From a checkpoint of a small transformer trained on Wikipedia.
Size: 12 layers, 4 heads of 64, MLP 896 tanh GELU, vocabulary 8192, 11.3M parameters.
Architecture: LayerNorm before each block, rotary positions, normalized queries and keys.
Training: a variant of Adam for these matrices, 296M tokens.
Each number is 128 + 24 x the weight over its row's rms, rounded and kept within 0 to 255. Layers, rows and columns count from 0. Numbers have three digits each. The size before them is the row's rms in percent of the matrix's.

# layer 5 attention output (transposed), 256x224, rms 0.0571, rows 125-127, columns 0-223
092:105088126118113102103095108150134126098114159136129156177068127100115134097134114127156100150122160083168138095107126167155154103115141160136087169145132107088082143105164128144147144087128146145159130146172113118136146164132138138149123133156142121110139116105145080162147130096121136107120117152121137136118118098132135178122170162130119107106113150130116105163108170105106145131105140168130114137120122131140102158162165127122137142094110135123152127166112152112102133102144110130173119074126136126116082123126168174092149149116143077105138096144132107142173157115106120157130123148104082095100152142104131098123134125111118120160107152181149083098116120125089124094168
091:120140133093135129135116125139103124156125099153090122108132123124131116115116113168123128132156108108146102104119139078128111116141157116109112114139138127136149112100116127111141142118061147106132128130158110139118106134167134131133158139136137071150148135130109178130115152103116141135156132114119131136141111157130169155086114146109120144102136089099122104124141162100102101133132119085126145166129102239084117137103141117105155142189139178143139161123125142149107158077145134126108130125091107130095099111136099174115101152128130129130132107139122186098139113181160118113162124133093122121131159094121141127098153162146126141110094113084092182120125157166117169177152
099:173086108077098122144076129101110130116125125117102129071094124174127089110108171117119157110148130101132130156095152162138124131136161135122196157095116130121120117103169119130153136115168150090092108126134135192120132098168118132117136115088115099073111159137149119152088114108121106121142131160115121089167142065117155141129084128092139146126117158148150131136135116146102123157141192105173165152135148132110116105150133112119131134118137156117105143127106131128113105114118132111183130186129113120162139162084159141133143136116089166109098123143147102144114140123132140139117128065121131121135135145111105163152116141113103125121141133108149155134113144155136151132087
# layer 5 attention value, 256x224, rms 0.0579, rows 126-127, columns 0-223
097:110119069147110121105112113106129115068128155105150166187129150152102134124132156077131115093136126165102137171134113124096117118116097102167167160084084117134122146184135143071112144115198130156137125144132111127146089093114126110103120117130114169130109138142166107125139133119145101087119116140128124108096162137102106114150152158112124134151111134180156144115136078156143168127126159140118104137118134119147122126140134098126117117092116099090104118127132118115152092129128153131131137116145166145161147115100152133176160133127124146133125156139141108137120205078094077121115136121174109143131133118132128148123116117116097138180174113123135098130134091150119113109153
103:115136166122122144087163131160129123153117128126109144172118142081123154125120111158092111147116164171134141093113108083112136142104102139127094142150152123109157138157127144108132122136131111144149135151114139121152128118081170088117137142153176125151160126117099143116163119145155181143131121082145137212090138133119091119151177124118115130149129115086081117133126127094118111080105104119088120112145125110136111113153159131149124122115095119171148122120148108154122139121108080140136107107147152195090151110156130169112107139160140096114149114115126163166153131130162131082138109165141114117083129143111129129099175111139164130185124090120109128129126111087159112127119
# layer 5 attention query, 256x224, rms 0.0925, rows 128-156, columns 0-223
077:122118150123121131138100138160114122098167126153150126119063150144127112113138138082123148157125093145141135175143136188117109123163139148136147081083168168070113102119151140101113122129098139106153081094130134140109164152136128114139087116145138121117121162132141116129140130130111138138133167147122147104134203156116098161141132082129130083122134148158119133133139132133129103105080170157163152106152166156126092130127159119132120136087129184134093148144100158111073117118104138098100103134145155107145103142124061113126132129126112091122137098132124147116148091108102109158118095128084133143135125121121139162135115097104138104084121119154122139122098109141185145151110
098:179103166102126075067111080109138102101167121136146147141179160132166153142135125116087146089124121140133129113121127101114109090129112141147112133169082136105137104096122138100114148103182104165108132166099146141137119149128144147124134164144121089099157098132121115102106126120069116144153094161117129143135142137138158136124122107120105110141153119110137135148123178128152144169134133144134135138077138145149105087116076111157123143089138115134132167095143125132135131123126109156121094126151165134160121126120113113134132121155137170180090093128098131125101127123120099128133137144135092099093130086128100145118101128156120168112108099140070107067183136134103136122131
096:179093107086111132105086103145142082151142100154151164135113148125123148111162121087127135100084093144127156124128121129100156083093130134156089148129114185103153132121138151131115168125131118157089099146095144128147156211133179104123129118155123117111131135121156133119106096134091140127159106170117119115134153147114139184167089087126127104151142142125097142107120166122148147158151142158129127165124103146119122102127115093093093130115123161145113174160114145113122155113122086163087090130136155137176114113126100135111116106161133138149104113140105139119129136159134112161127135133113114126095086133105114150121142099138114137099148069098138117111177145119120145106132
072:084110145106095120118116114109157100112119146148113182147136147108118156122125116104102152069090145146109106079154141120128115115123160136081139171153098137147130140115148111132127127106141144135133174131118106156145113144113130136092107154110135119117136147123128091133106094132154103175155086132141101104158097086104156136138131117111099122177165097144152127155102168122166114129155098102127068121099109116100107109097156143127105132108114136143136130123164133141178124160173135139143126148144133090143150144073141082117148133142126153178124115127120067174075116164131126130142164134130115070139133096123151119158119165147174100127161098129111110111153142111117135111134
096:151120150100162096088139107155136116111164108111168152165121183124124150124165090105124118135096103132098124123122143116088126067101145137181078148118121134087137120106103133083115146145142121138099141185085114125141147165126145125142117127144106155136153133142134135119106118084110162184186115146103123119117145159145143158132104075126127119127106126115115131161134163108159166133149108135153151162108105136118070099156076115104086121085153125124146168152135144140102146114118142161098094118162173133142122110125121129114132115185156133158075122126124127123117135139098069147146119151136105131108120120124122160120100117142110134118108098090116128098157147124120145117118
077:154117121127091117121088111133117113157141123181151138146134131115119147142144124087068136124117136153138145117124139125158144067106126123163142161114121149148109150158160130073127110072151105144101154163161112127136145135111164153107130117088141118100166156122136131148094089189098127096154097143119133125171125129159172085113103117144084119157190130116137173134141130120129163164123113097143107157120111102141136118134164114140135136168100120169137104144137126123172101133129140108131137152104149153157128144152138093133128142155106161164122072165114115144128142116141137122161159152166121153096128114099137137126112137145165114140174070114106134125143180135135110094152
097:101117140148155093109163144123093144115132164078118080126169130160133122184100149175136148155118141093128076165121110121125087191137111102114164100118140091139118100146098125130115116110139101101181133145150116105084126060131117122139129149169151130114114154107139125136155144163148136118074160090146157161118156109179117120138154125130150158118131109147146112178123134130119129077095129117113171126114167137168095116105108145165135123137143110115093145126150110178107130097123132132130142142128173129100126128124150119156147134146126119125112142144152114129127134113121120118084094082128123111139108102138084151126104107127106135120116181174114138094119128126118123174109
092:182140113098144095096157122147110130139151095115124122167134150142132137146143127126106114162104094105135155144119104101099128125104121116187066124122111170083124109148121161115111143111138101150120107158090149115106131171139150099109149117164141126124129128104164152097116121127096161105138114118133131120120158152157156157134145126135136104127128136113158116128155125147104154134148116169144151137123124149139145130116073099110111115078163101126117125125149111109104129094061103140108134102142162142154151097127131161148143139164151105130084174130110170052120172133135098133121104127146116161123081126104133156098124068176111176150141106105124128111159154143096121171121
099:153114106149120155138082141125162158136111120148108153103101102093136138092121117127160136082138131144110130128125145161128168091153133141099146126145119123172156151101166096170167126143088125114107138112150107168172151154105110138150093097091102166151129093139120138117093101128116121114158128133090082123149067143089112131133092130135105102132144116115122106098101128134133103149120123125132075103139114119090144138163183106114127120139136135144175145136112146106158120154186126096161105152106115125136129156155118118141097113101093146097150126107121122135131106137121145135166172150129133145166117137119151096138163163120123085153142072093141110146119168127173147068124
089:102126142165156114133104101111078162131119145125139098096146102112142125128078165162119150086139145160124110106160136108144112186154135102095184095100140100138112130127123114166157124115117132081145149129115129149110113086109099120138114141129110124105103120111087110153136129155157088127087189115124115111113130110148087139132134158119142159094123113134133136112121117167130058089124160110145132121130171152124132130112121171150163132124173122117111128141103140139177129157214117128141096132120110101126139127099126108146123121103093134115120131121080098133112080160135144084121127114086142119130123096147119130145097160110141080089106135150143110134115127147143175131091
090:102139146139136104114173150139107108141136127109124096121135093182114130162086167135110123161113130116138095154141117104155104179143147082141143158121104148111096109184121148142141101124146117133160109118132147097078121109144154099121167157164147103114106158098152117133167159164146118094063149116157156155133161124140123087129167116121153162127166107145142138122137099131106127134153152136146156108138142133128156120063088158151147138132131116113084100114151139186108103097083119116101147110133146148099127111104126152148136170116131129145098139142120163106103142120133131115100133090149116123141094139140124135114090094123122133115178165158125136129096101131095078176116
087:139170109106088137177148118120155127099104108118151140139100122124135105096138125136168092139166102141160181102136111136150136115163155175176126132125138149144126124116094151081110149152140133161107086096092108131124106123162134141074151132076137116151136123147162140084146163137116153135117101117159165132136134122126146133116157141145116127113153147170127133119155124111130140148128116181116148112154120107150129137157118111109142124165085177123141117100119110096055148134062152140152131134118095150128108095179108161151146117079118109138159124125160116125116128104145118163125120119124148139145138128065154120118185126103142168151119125094138109163120107126114087126149
092:124154159122096176154119137115090162132108135134127095101127112105157114107123138144148114096172113154133157098138128088150137163161119122114147110119130123140126170120093158126126123164116143089113134109124117124173133100135087139145116149138134124137125146127118111142161160139136091107114123097146123116116108141118107111127161100136164170157122133124111146075104100125135054151108142080109154148163150102127158146081127128116127156153132144112128102116070183144170120137141155145129100133139102104122152141120123148122099129119118138115151111140114158083150085117128145099089169114108164163134138169140149122103160103150163106128101145101161139201067123176142114164125
081:112128104127142136125193184110124136141159159115134118124141118140087091177125109102162116149122117101145116150128128162105089110099185137166126126114105113106149104145098139121093138145135149160139103152092158103101124132181127128123137129145143135096138144107114116146099162105137161175144145129128175155124163121138114135109133152117121125151118155150124120160139158103121145137141119180130159158099125130134117107107087122156102125123124140094111134113130114143068105114095156136086152125157125093152119107158123149140180121120181129154106175114165124130105171118098114153117105130106120085150115128165096185117098119078139146091104152166139139103154088091123123151114
091:111128166106146112124132098142089144119155159148110093112133134136155094144107147151086141102138150117131142064140156126153108189136106121107143097120140126120110128166138140157128073092117144115170130144126163098138095095080124138139155119166138106117124150125091137147135142111172106113098129087132151130126172138109070124117138121132164179120117082114114117111103113153113091108154141090172138092135157134095145125099106145137166162121164082107118113103098160165177098137172133117143114146150129137115144135090139114098121172104117136112099100159087172139114069157138111103128103118124132127144135145118169142112148115155132117105146142134137172138112144111115120152124
085:104163142134108146141158128082150122125150105118140129086111104154150100129123112125106095125156102161169173121163138105146105134142161117133091155117128106121126096164120147158140104114152147154109102099113169099154119157149117131101162155137129093091152125115143134100142154119121105152083104093157167100121149109068126122132162145134156128105108145125121136089082087115122076181156154124111182102131137089095176131081119125133121135118103107094103104122103155118126136127100128138133101118137103111135158107133095160126131137109122121107144121157109119087127154124146086146089128104122163190144106102137128166134173110116142155149134114079153138175136112142099109153141
082:151169152114102160131114121126115138141145137148113100083110115141157100114114145161109123108157106139124141104127120105124110158133111095112139115111159155149123141151096154179100120145111154105137120115123138104174127121113078107127146124145108130134144158134116111138151127147159081088124136073153133117152106131083104116136123112119187153121095135147105156092101115104129089130111160053132118128155126125098141132114122131115120155146113119106121127107096181149184103122136148135127116137146079122119165120136126132107110136134075141077156125182099159104127075162104139136105122110152171153163152167150146145128158100177133097105125135119173108179107132174136143154120
107:070127137131182107109180130132110104124163139139138085135128111141108093165094129121111114155114107128144105118142125164115101137108173096159114122132106153118122114144121153142127108096153137167167097121099150101094113106158138140114139132192133111099119164104153118155106169141128183132100154129143179142114128135143140141110120141093128138101145135127122123173137144105128135133150109144124139125095132135127148092084105152213120125117118137096078096125127124140094102104111154122121159150139128137147103060139134145120161139130143111123106155122130125122098159143127141151101123148146126069146090112152109176120092135114146152107143130182155141094133090101133105183118
085:149132148157113156134149108147111105119147096168136128134113135116113103140143105113088121141154098146150128132093124141105135147156103122143108147117127117114094134155114143115102101108125155076109113118081167094157129095109123111130187166119124114126162175102113116151167133110114093102123119147158131140153120119120110102132125109165162150134125100120105120113103106147110126140103163063117155125105138112126162142113099139127129140129115116137120117155113198140162134108125100142104134101128108130115175140125142133110125105164092146093153115171088167113114105144087135128123107116211178173106156137108184141138123119141172148131148145136180167153100145192129129148134
110:075108135125121119114125096112127118136168120149106120116096107136125088124110111129104089149145129128157131127150139136140060152162145124108124125128102159144126110165100156177158105116140166120160108125137177095120080113135109135120169117159110119098164176138142117142134186140123186126082080119177154120116137135104128117113127140118139143098151126140099126143123099124141114137171132147118132079129141107103158128098134154133156133119094096154106109130096127193108147126087171125152087136145135169103121084139109136142139129079128073125150122173125153144112131162110081140135111128137187116141132129113155154114154154122138157149146126145149157148130084107106113139145
078:125143148140118106128115154120157133103107142089107117161149132148114170140151110143157159133125159115101131161140140100150141152092142137087116103144149122097134115126122100124153148123122086129140128124149098141107187151105160109142113153138118138148101103152074157088134091147114163156113132177119097112123149159166158106142103172196099095132138119109122114088137145126152167103127080131137093141112113143152099091150105100153135092111111154127146143145184131063124125106115100110114143095137134105108108140106111140127079132096126126135107113091147074117150181101171129117117162128129089104123116104108098102143155147147124134146118126127089122110150166130167126171145
105:159184107132064120174114121089111134125117105125147168110105133112148151098149143110130135121204093148142148137130124131122132089153090131121138124089172126138136106148133119126129186137131150091105141126144111149160113107105120113115128119037133143145157135137152108111154108146113069088162119144132093133142101137089095126127120098143130116130097118137103159106116113119157132128094135071137157160156121109151138157120117123069112137147115127137153122146132156114162115131154137140147136136116100100125168139141111105128105104153086164137191085143119151095125112111096137109159115114144156169120136121127151111140137127127143099154102140080104110146120107188126133114139
099:153135072146099142145135175158127138168127134108140151132150105104099117157163090145182149113155102127131099179103121155116125109120090157142168144151111115161173123098112127125114176136088112126114127121144091122144147115113071094175155130069124142131152140129134111117107125088070096131152149118108114136168107097110129147132087123162140111167129102124151118119129155100150177111115109103123133123131112135110126113150095141071115145119157116156145158102129145119097118122155157121109131108122113138123169189113132121158145118154102154144122130136142153110098115128113133160168150096124112151189147147123101124101142125115110122157111136092133125152122125191127128074137
074:139114091117139172124096154117116140140176130167127119134120168087146104134128085157105134092101073131133153107111119137108139072143111135117072124114146117149134132092105132125098088054121095108099102137122127101144144127133089123144128113082081127092179119148119099131107126113100096132153118110143130082157146094108086178092104122122107098150096117097148120151125155105111141131125175148124114134107164151102149106128158131149141130102134097119106123110144146101146115132158134137120079141136145159160164137121159113056133113174147149096112145105113131159127130161109126146123114120150120112152157122121125159124144162164146141156127133150143140134132137172139182150140
075:123120142135148146126129120099129133125196124154153071091133153119166091155134136127097063106082122131141141113138113136115104127098143082137114114128146123161129129114114163169126133097131104147104111128109171055134101106152092134084147144121130128087196174125116139182105118131115125124107139132137164133173122107151159138110153130110134154111090107107131124154133148124108104139151140095145152121105159124089132130090129122141100147128126113083116147116130145096164085109130131149129142131135097121143142136138159137082153178131123131131090116150070160134102129165099138151119110128161105142140114139173121198146132078111167123121133139128155127135115157125142128165116
095:114120188123124090152114110080119086118064115102143143144143122137107162110128168076155156125116148172128124086107155147108149081103156115129130110113148140113155148108149156113103145152135123161097153137101095178149125116135143158116096126135138098166096118121128125108117144183144117127167123150112104144134087171152172128113137092092092139126136149093108138125118144101151091145137102123103111178100101135117122139102128109136092121177110139156116136120129105148146132141147123139123129152124122138146067102139116166136106118146143146170137117095139097122085158100150168119087129107137089118067113141136107095136094154116163127092131127115116136103152132084159127125140
098:142157172108153094134120119107133117123067124105111115097137111141124145123094168111132159119124128143125098076145143091144128152130153119138151105072188133132133145118130148129138130141150169150143125107127094171142140091132144147134085126194110088202081109157092126099151142174168157088129141125103129147082130135117129091133148128118119142140133128112117157130118109097120120146121111121151086160130098138131108098109078120144108131167111122103135147117128109150120141142171133139105142123128110103111100099109089146158127121109147164139136145094156095100111136115182188102114147120104122137104105131165147098108108142160146096070129137107129104104155142108155128118132
097:164192117105162103151089143130094164130110117123169117135148154151174156114109127151122153139152110129100145140133097141119141137109090086115107090130163142109116129139129147123112153114128110113091137155128107144129167129092125107123126163075131117118175126151116102086114087159114049088169132171096114119169126117150146129109150118160120105114118133144121169136157106100153145122107115096146139148129167145151093118145090119119110104101143145125152107122188165093153105134122103108141136097112112122122146140134104135112110120155139152113109085151121140085123118073134154116156138129128082173091121115092124124132137130138124138176129137097094103100083149149121111160112
083:146100158133131141134148122117106124113157138135119102103113142146145101140110142135111075192138126101130123128158123152138099139148136084135155102131119135144085123152095158138134110115127138128157094110146131086102125105136136128082158164094146149087146190106187111168151127145159129079113113125156154135146114121140127119105179131116152171095127122168130192123150108103098117123101144115114152111148124115132138162118124119131157139132063135110165107091127123147128092135086143133112150126123078123133140085159140106132134147085095117131121125174089180131142107140123112148116094149142150135102119150139141160158090045103152124134119144125143131161112109112114099153124
# layer 5 attention key, 256x224, rms 0.085, rows 128-156, columns 0-223
086:146108117136105144126154109146113119151115120169114158113122113155173124102133189142165139104138128169150116108138171111151125137129136099118121146109133173114133141150140149142128165125151149143133117106152107126121107096138152160073123169112074125106114146119112079129109150169107114109127135136163142074122167097156087161113152117133130131116102115092146153131117104113089158122117110118128162127109130138170136176105151178100110123144120111121108131159116118114162070097098154124109139130139097132164136096133131175092085143162106126088113137103114130121134145104134174143095072088146117096102123124116113130154123110167134143071111135141141170133168126114083168133120
107:125165095157095161153168166132106158136129132136088147130091099161101141152106138113104095166104136108145155169151144104098104137109111095159118099136150201149096105121106139164103110105092136104140100126162145111090157107143132111094125123134172121118141164108123142150162114137132135099123127090132150144168162115108134132149147142102158119114102175151168145126121122105123141101102129099128149144160112147110130164094113158121142158140115100100096069109173155108131131089109140115099176130105092156154103146148126141107136141146124098091167133148106145086142133110115158134115160089171165139123129129113140139126163085102171124103142118113158133147137110159124125151125
087:113139079151108120119147164107122126155101126111123138120146079125120125156113152109111097140155160094140120180135112132125083134124090119156100119133156146127084084135104171160081116104098127086136119134185154131070160105154111096105130125134176128127142156122102163150155126122104098099121139105157147154149122111118136127132170132105159118113116148166142105144133140107117131100098135106126181147177136132121104170056103184117146173159104102109090093131130120141139134094129148135090179143128137134142105129161123123132104106128114092101134125161100157119146129132088135152110130107123169145149131130149150144115113091121171119097118150139148166134118109166110111142117
090:138087141132155098115114130115112131133129154136104153126139116089152114119125151099190134105113103125089116102154098135099148127117107148139143130097122152140126149138140118104064131142112150138096100152099120121116141131123157112139140131167161124106134138128133133110150080131107126146115110154140120195147104160115108119171121115131116129158164169150119111096089154096119090141146110175149135113148119142151177091082167099124093118170155101153111115150072135165136128082118105098157109117159175101148138097166124132165130188146132149137142138173096134110124147138117123120106150132133138162105111139150078155118124108129111099133127066123128155132141175135087098155116
100:079127109147112114118100182094110149140122140142103144142102092128107158178076130112086112114128136106135113148148107119087119141139118121125141083181108104156105096116140137170122117073104141087107088111141146136095153160134130083129153134131188136109127132133104154157135127045139081131109145114121155174157103142098138115141135139114111111119152152160115113168133144119116125105115140158111130120171124130096125146105167143122178150104100163111121108140158115119118132126113104091119152159134130129144118114134102110105154089109098093109178106132151132163130150155108138123122166140122176138149160134135148119114173146076132127131143164148156123150135128160173127116122
102:128083143111127089154150139146133142160146145097109112135163201136163153129162114143163149130126134095099096129115124128138116131113175134086132147112082073106147143126141109100141125161165161167123135119100086158129127174115157119155110156150118125122104118124129096088121108113145138159109106148113127177130100133090133134109114111124095106160128101117114114079142151132139114176123120129147117137128108144129100080120180082140122101092142145153138159176120156133099147124128106130125078137188154122083138142126110124110121180116111144129131136156144110154124145174135126160143131160085101105150128117141087123117123136122103140130155141119114143069134156111150135070108
077:053161122120136126148160147133152111086144103125161080086145198146113121117094135133082117153148155123174117133137146106140112114147139104150077112143137136115120116111109126141151128178129124104131136132163135149112166141150113143137131116118131172128109136114128149126136158133116128139134157107095148067123108139126141128095124165127177110116138106103126127162188106134163142117091157098100134125088159128114095110158061123157120105124130138090115126124170128131108116165125125166076132115174105123095114110122123132124118087106163140146172146101176138122126111139147106138174098144157092090142142132146159118125133135149123134156100151139102101106103074129128120148124
081:077135104141102152127177149076102143153118100099150102152126108081181145170153123113139101131125112128128120189140127112143126148148136135111131129136112109134095086142130169131108127098123117085130128100158174140145160136136102137112131121144200124122171142137150152149150150102102075111118168091140163117142138130140148128137153110149134114076156118118120165123146101135143162159114141081098169142146148125136124133109077137121141132103108135087097092125114125137112124110091119135069120123150095134103150114132116158089105153081115113098156104155136123140151121132119155163143110164130127125168107126137128122142139118106161108136096176135125136152104114123170061151122
085:188101121116131128129088108150116130117128156145086161126103138156090108114109143136127151097109122123125123096119138136106152103105132113163127152106172153122139178121140124093115146139119143174122138137100099105131103139143149104145130142136102111132118169130085112144101109162149129153151088139108124213126123123156128124136137136122107186186087151121100106116104154121103119147153066148159129124119075108141162110139179111128112134182139119165139155106134124138137126113154136103175149148089171113156119154107137128162170144188138167132076140133118137121106144126132133107136144085114146144115152130136101147124115111163114115103151102100126153128155189111142142120123
064:158182126106135116124117144141137113110198103119097105115136164165088117071097098151111162133124154117158120094112138099135127121114098109112101113122131124164139157154082142102149145187080136123125087125133131116113165170135120123145128140140105163144128127085115097118145105136118141136166103134133107102158109158115127098131136118121155144093115096136117140154130140115135119110141102117117119134124096111092113113207151135165097148102118136109169164097164136100156141128197119146105126136119102145127148130117103122143151083148116157136134135123162084092114122115124137113124135092185126081115138124110133140127159145149095124124155087089133098142159162140085169126123
084:097151139142128142123159141084153122137128112105156070148129086122173103103149138129144107170154100134137163180135148117115116124164107114120139127133129128100117108136139148149103124115138097100148100101172155133133138114116108139108104125102148156139136119136135120106147152125106145095101160103160142060125137161117114120137101113162128141069157089123136166114130079134148168137108176125119139138136169152167125151106076131124147125151130115088102116122103153141119122093092134143076130129169111157118135097124120155092104131071116086106166107124127134123154134115108152161082103141154141164163083116141161132163136123109118126137090154151116129134086075138098096140136
083:129134134133131136104143118111157121106108145115126168155125086162113119130123131130126073145103108152106163156138099151110126127126146131146116126159120184105119111096158108151156082062139110139131136173131140127107098093123134150132144147109144113140138109128090112112117098097140139122101109146108149147159163147124142154158142152134116117150115130150168141150115068134095148118125181148131119090109165142127167161090122130112146104145135084157123081085153139157120132114087154131138185113106139114148140091087136147106104134147153113164106105136086143121121149102089108117065162113121136215112102114136160119129088122092116141111139124154102132120140142127115122160171
083:151142107170094128154122137143151165137147121163124143131105117102116125085098161136135080160175115124148132152139105149124153141152082113131117106130120159166130115153129172166116119076097122129128080118159112109103162109092131131119151167080133186141107138109114115131122142122083090095112139143137143088149154141113122129138140140121158123112167127152149097124096122093084123092132165121117149104174141167127109163145111149117132128108072110149115134128126110137113099121103158096114118106125135097135169135126088083131145112108103105127193171130128146160141120142113144113087110116158166159161115171083160127130167119100125147116144077146136114156136125118122124110098
101:051131094138133106157126127115123141129138121163133110108133105135173135188126144152138115122194113137151134119130157159127108138177149139115147106168142077105121095109154113150134151107124178082135125106149117130132116117098147155108136101091159139114182120135147125099118148109144140135094125135129152105143078137099106126126100153144100109132125126161067116147138117142102140131107193167107140086159152119100166105097156150123170106132149121116140120120143136158100104109123117111120128143149124112141096124113129087125133066100134098158171103113128160118152116131094115137156137128104183112134153107141159097127116147118116139157113136186126141143066105150129115128135
089:130176116171097155155149141159125174178161120139105081115096122118138089181103117149123100139157120079144172137125180116150117123164128134121140124124132085149114111141113151154118127118104152067137112094168134095119148082139101120099173120102144162107122134123126129120144149098107115124110158109124120108153136099137098139162131151135137145104155117144120144119105108137090110096147119100104142107142117103134134160128129173095206166149132111142132123135108142124109124137113161100125148125104112120126138142160104113106154122107092053104135098129153153153132107145110139169106104119138174123160099140112145121151149113106117124152120153142160125182102105183127110117135
083:116124138146089109131143106109151131118106132086160134140108090116127112124132123135140058144142092158124140126196114149152136158148088099143123127133087164110130102136127156177162094091135110145125105126117139124116109115131108134116179159118132134106129108105116116109151155108128132079084125172118137125097188138159114145176151116114133113140171123145141114112112100129119136077139140132108158096180151173132155140125119108102144125146091123162088128106119104115096140120069136121159154102116080115141146105130102127103113137060138103159156119111089173138150123112127125097086089161132135164146120137118161159119173132096123165104127106165114136142143135137130120143142
075:103129121159105136167122144083155141131138145128121114162096096129154101126102166143145086134173110133148151137152120145150134170182091137092146128138088130160110118141137144148131112113102146096127117076144154117104162101119103121082121122106135162103128105119141101130138178127084076127115166117159153124134124162126122157129103150139135143086158118149139130123127128126123144106105183151121136099177167174141140143110118160143161138152122110097136123139128110140105103113115160082129111128151092115138140125149103093115126110079101090090166146122144125112124096112113163144095100147117164099168111135111189131141171146120113153122102120173165141174121092134127094113108
079:117165130123131148121141099107142110133135132104150084135134120161135134134120115118145114147170126116148171082137167130146079129164142133086146091149128121125099089109132100140102129137123149092166128087174117134103083125108141142115133107154151143124150098132164131089132133106128144150060152094155141111136136148144079168148115106151127146093120103147090144124126091157127157126140160152106133105114169163119150134079101141130169090124113122103079145128102136153078135121137165131118131129149122149134146101122110163099070120113116111125118122124126123084120100124102125183115088163124139132117100088121156106168098169117126106124081149190142128138090105152112129147147
085:100135135137105141130118120076158163134115137134088114144118083126146112101115138142118119174198131133124165140128139157122138155171115126102143105123123152097118107139134127143100118102113143070157126089168095118078143109120132107108122164110140155146127114119132110095142120140113130119089168120131134133135109168133118147127089141139104147097133102161130149104115101099124159078108176132120140108162173157142136150117130134145182128152114123092145107141139119139105170113113148121140138111137132145121116119153082120110098075076113085098154124154127100090105120111116146160090101141123148139154122134107170125137186092096148147118118172182128177172090109152128109118143
080:110127127156112141159159140098134141117169149128155106126106096132111106112126125115113042180138106109134154108164120154132108162135123102082118093131115137138117098115106097156135120088100137118149114078160126129100113111113110137104146107112119128102093104154157109112159133110127140118119115120155157082112169157127102175119115153130144112072134113137145154096103118123088159131108152137124111092142167195130180135123128122120168101124111134108124125120129098140132129126120169092120191103124112105124146086122129142095131118073150144123128160113088127112140100104109166163098106144103146114114113117103200144156129129107112116104102164180144128152124126139107104134141
092:149104133118124144078160139162121095125097096103135149136151148128113149127121114109155159061078137156109098154113126118115123107099137118165082142159173188119146147141123151124093145154143087151092161173149150138146124143151114116167097161139132085117120147096120170154112102117128116163130126123133130128154128115134198120092127126145147088171092164131116120140143165130162136131112119094107122158103094094136112131123113120115059155136138120131130137122156133104163123112148084132128139172118119134108089132097145140134099136183117147105132105107170139132107155120154110108137148089147090145135141122179099095147122099124098150146134106099127120102134146118148162132104
077:132106085125121078154116165094136162168128141133130119100145100128160139155120135131111129082127141140141142134105157123133132136145112114090103138153135090158159113150165105141165116116123102088116156156143126129153161154084119127109144134100128132136131104152129131118086111106146103116143159133106123101148145134094122141094138128122155090152138081115158148163165114119154125141105129135170117120151144183113062136114175162103154120112149120150171119124147135131150080118129131094119087104165112079126130135118121088139125126121149130085099127160106077148135110121102135094173201105104128112144166157127177122081128164091124144105125134148125122100152135114164138099157
091:134142141134120126159124133123085114125085067126110084125124103122129167141103130171129154144153144158114142138111109151061147145134131106121148148148169152172140175145134096086111152131133125089088142100099145132157151168089149126159130129109144125158127150151171141099101108150099134174145107135110142154155058144117153108105091142151103137136157146168163110158146100132127109168115174150152139098169110096087137096129148150157105110174177162125140141139102149162117107141122105120136104116098110154115122109091118129106136087152110124114150146119120116102118144069133153124140147111121157156158117131161129108114122121137144137135165119151131130145083113142164108147133
106:117108175115116143144106103090108163143118131129112100134098090090109123118132185125150125139152157106146140082113146124170140133178152140115159114134128110145106133127121094158118131162094176094161109052163091130112130098137133100126148112121118150132084138116179098070147150163174143127127166092151090157113087121172093134141122107136126160138141150123102133070116127147137128131110116141120112103142127136142157153110158165142189136171118166103141135151081113130093131138153145112127124140113123150141103154141130124126154094097104112126144127132141106117120099111136149138107114144087151090120150129093116115134163159120162092117112168152135147161095131140143107116142
082:108114191117163133161100069124150121115131145128134106112097143106126137084127145125139107156159121116134144089140162144147149140170147138095140131140131092101113109104055119150124142159121161132179115088140080144144082121115111133118123093150119154114094124149145128105128162152182163157111134108135077130088104174143096171140121094137123158096132107115091112098112117152154112111146127137112103091115165120131161103140144127170155148146119190098137154124139125138061168162147123110144104137151143117126116145142124120141114122088132102138115125116139076143134103154122118178115092175125129098107119109111129143143146163131134129164109146149111124130086112133130128120131
131:131129132116166102094102101143152088127108117104157145112152172132149164122114119122128175100095130128104111139117132112118103142100169127111091138129105159091158148125130128118135155141168089169110131185128117143140087153116143124174095126124131118134114146150089172145101089137130142095147117150111126124126145146118144086154148100138104093151136108091133129147142140139192120149165075123132088160111095111109099106151108083144084075108132124150145153141159137109117136153122082130162104121126167123106133157116114091138103143167141161151099115139118133127131158115169104108172162161145099158109124118161099094095122118156143146154119128075116127112141151081128154122121
113:123136104146136113079148161154129081113123135086153125125164139152149167139107117126144159102085132156098127141133128098098102107085128112135110163135125151143159149136215123107151157130162098160098144190114180138153130129116150128155120150128138109126156132127088173146108087105110122129116126148100164135153127142110160076131159152125097093140134173127150140165146120141146127154131133120138149149113096104092107103122082111121096118103144106172110141161152149091158118124107084146143123142101095153113146119092118120122107133171132124117138131112121159106139137094154110064148163119150102153145121132148120094080129118145141169122124084085112129104142136129123151125121
096:145136141120129092101110123139182111163117119107174105164151127161162147139106123152076155089086140157101147122098142104150128121128117127086110144119151121129130117119144114116132122128128082151138156180121129143164114138108114123122155165137157096159122122124127130159103066118096129115137161089076100120187166110157130143113123111143126126179150157086175171133137145129146157148156131081157146143099123145098107133124109081121117126142147108113113156130137151091145082110089117146127134126091125131117128157067126134088121178145133165112109126144101108098116135103122132104159124118117101160172128131147173107106166115156121159083106161117127129110115156119139137130140
093:151130146107153140143118107120141156114182160196136133097127150114121105132129122122088063145163106091155150110130151136155130104166137123138129135122119121107087117113087151141129083122124140115139125106124127125124119115146119145094179112134124172078145119126125101144153181087134146132122124145179126078121139131125083171121145134122143164082121112128101128152122090138056133095108159136105115100101185137135130103134141141129164127108104157096121148096126136175094162132150164142117125106166154094153129107163145126151097107104139109149123142120115127151125120161105126162097121160129139104096124096093143168160130158138108095141120141199116117117118120107109137129130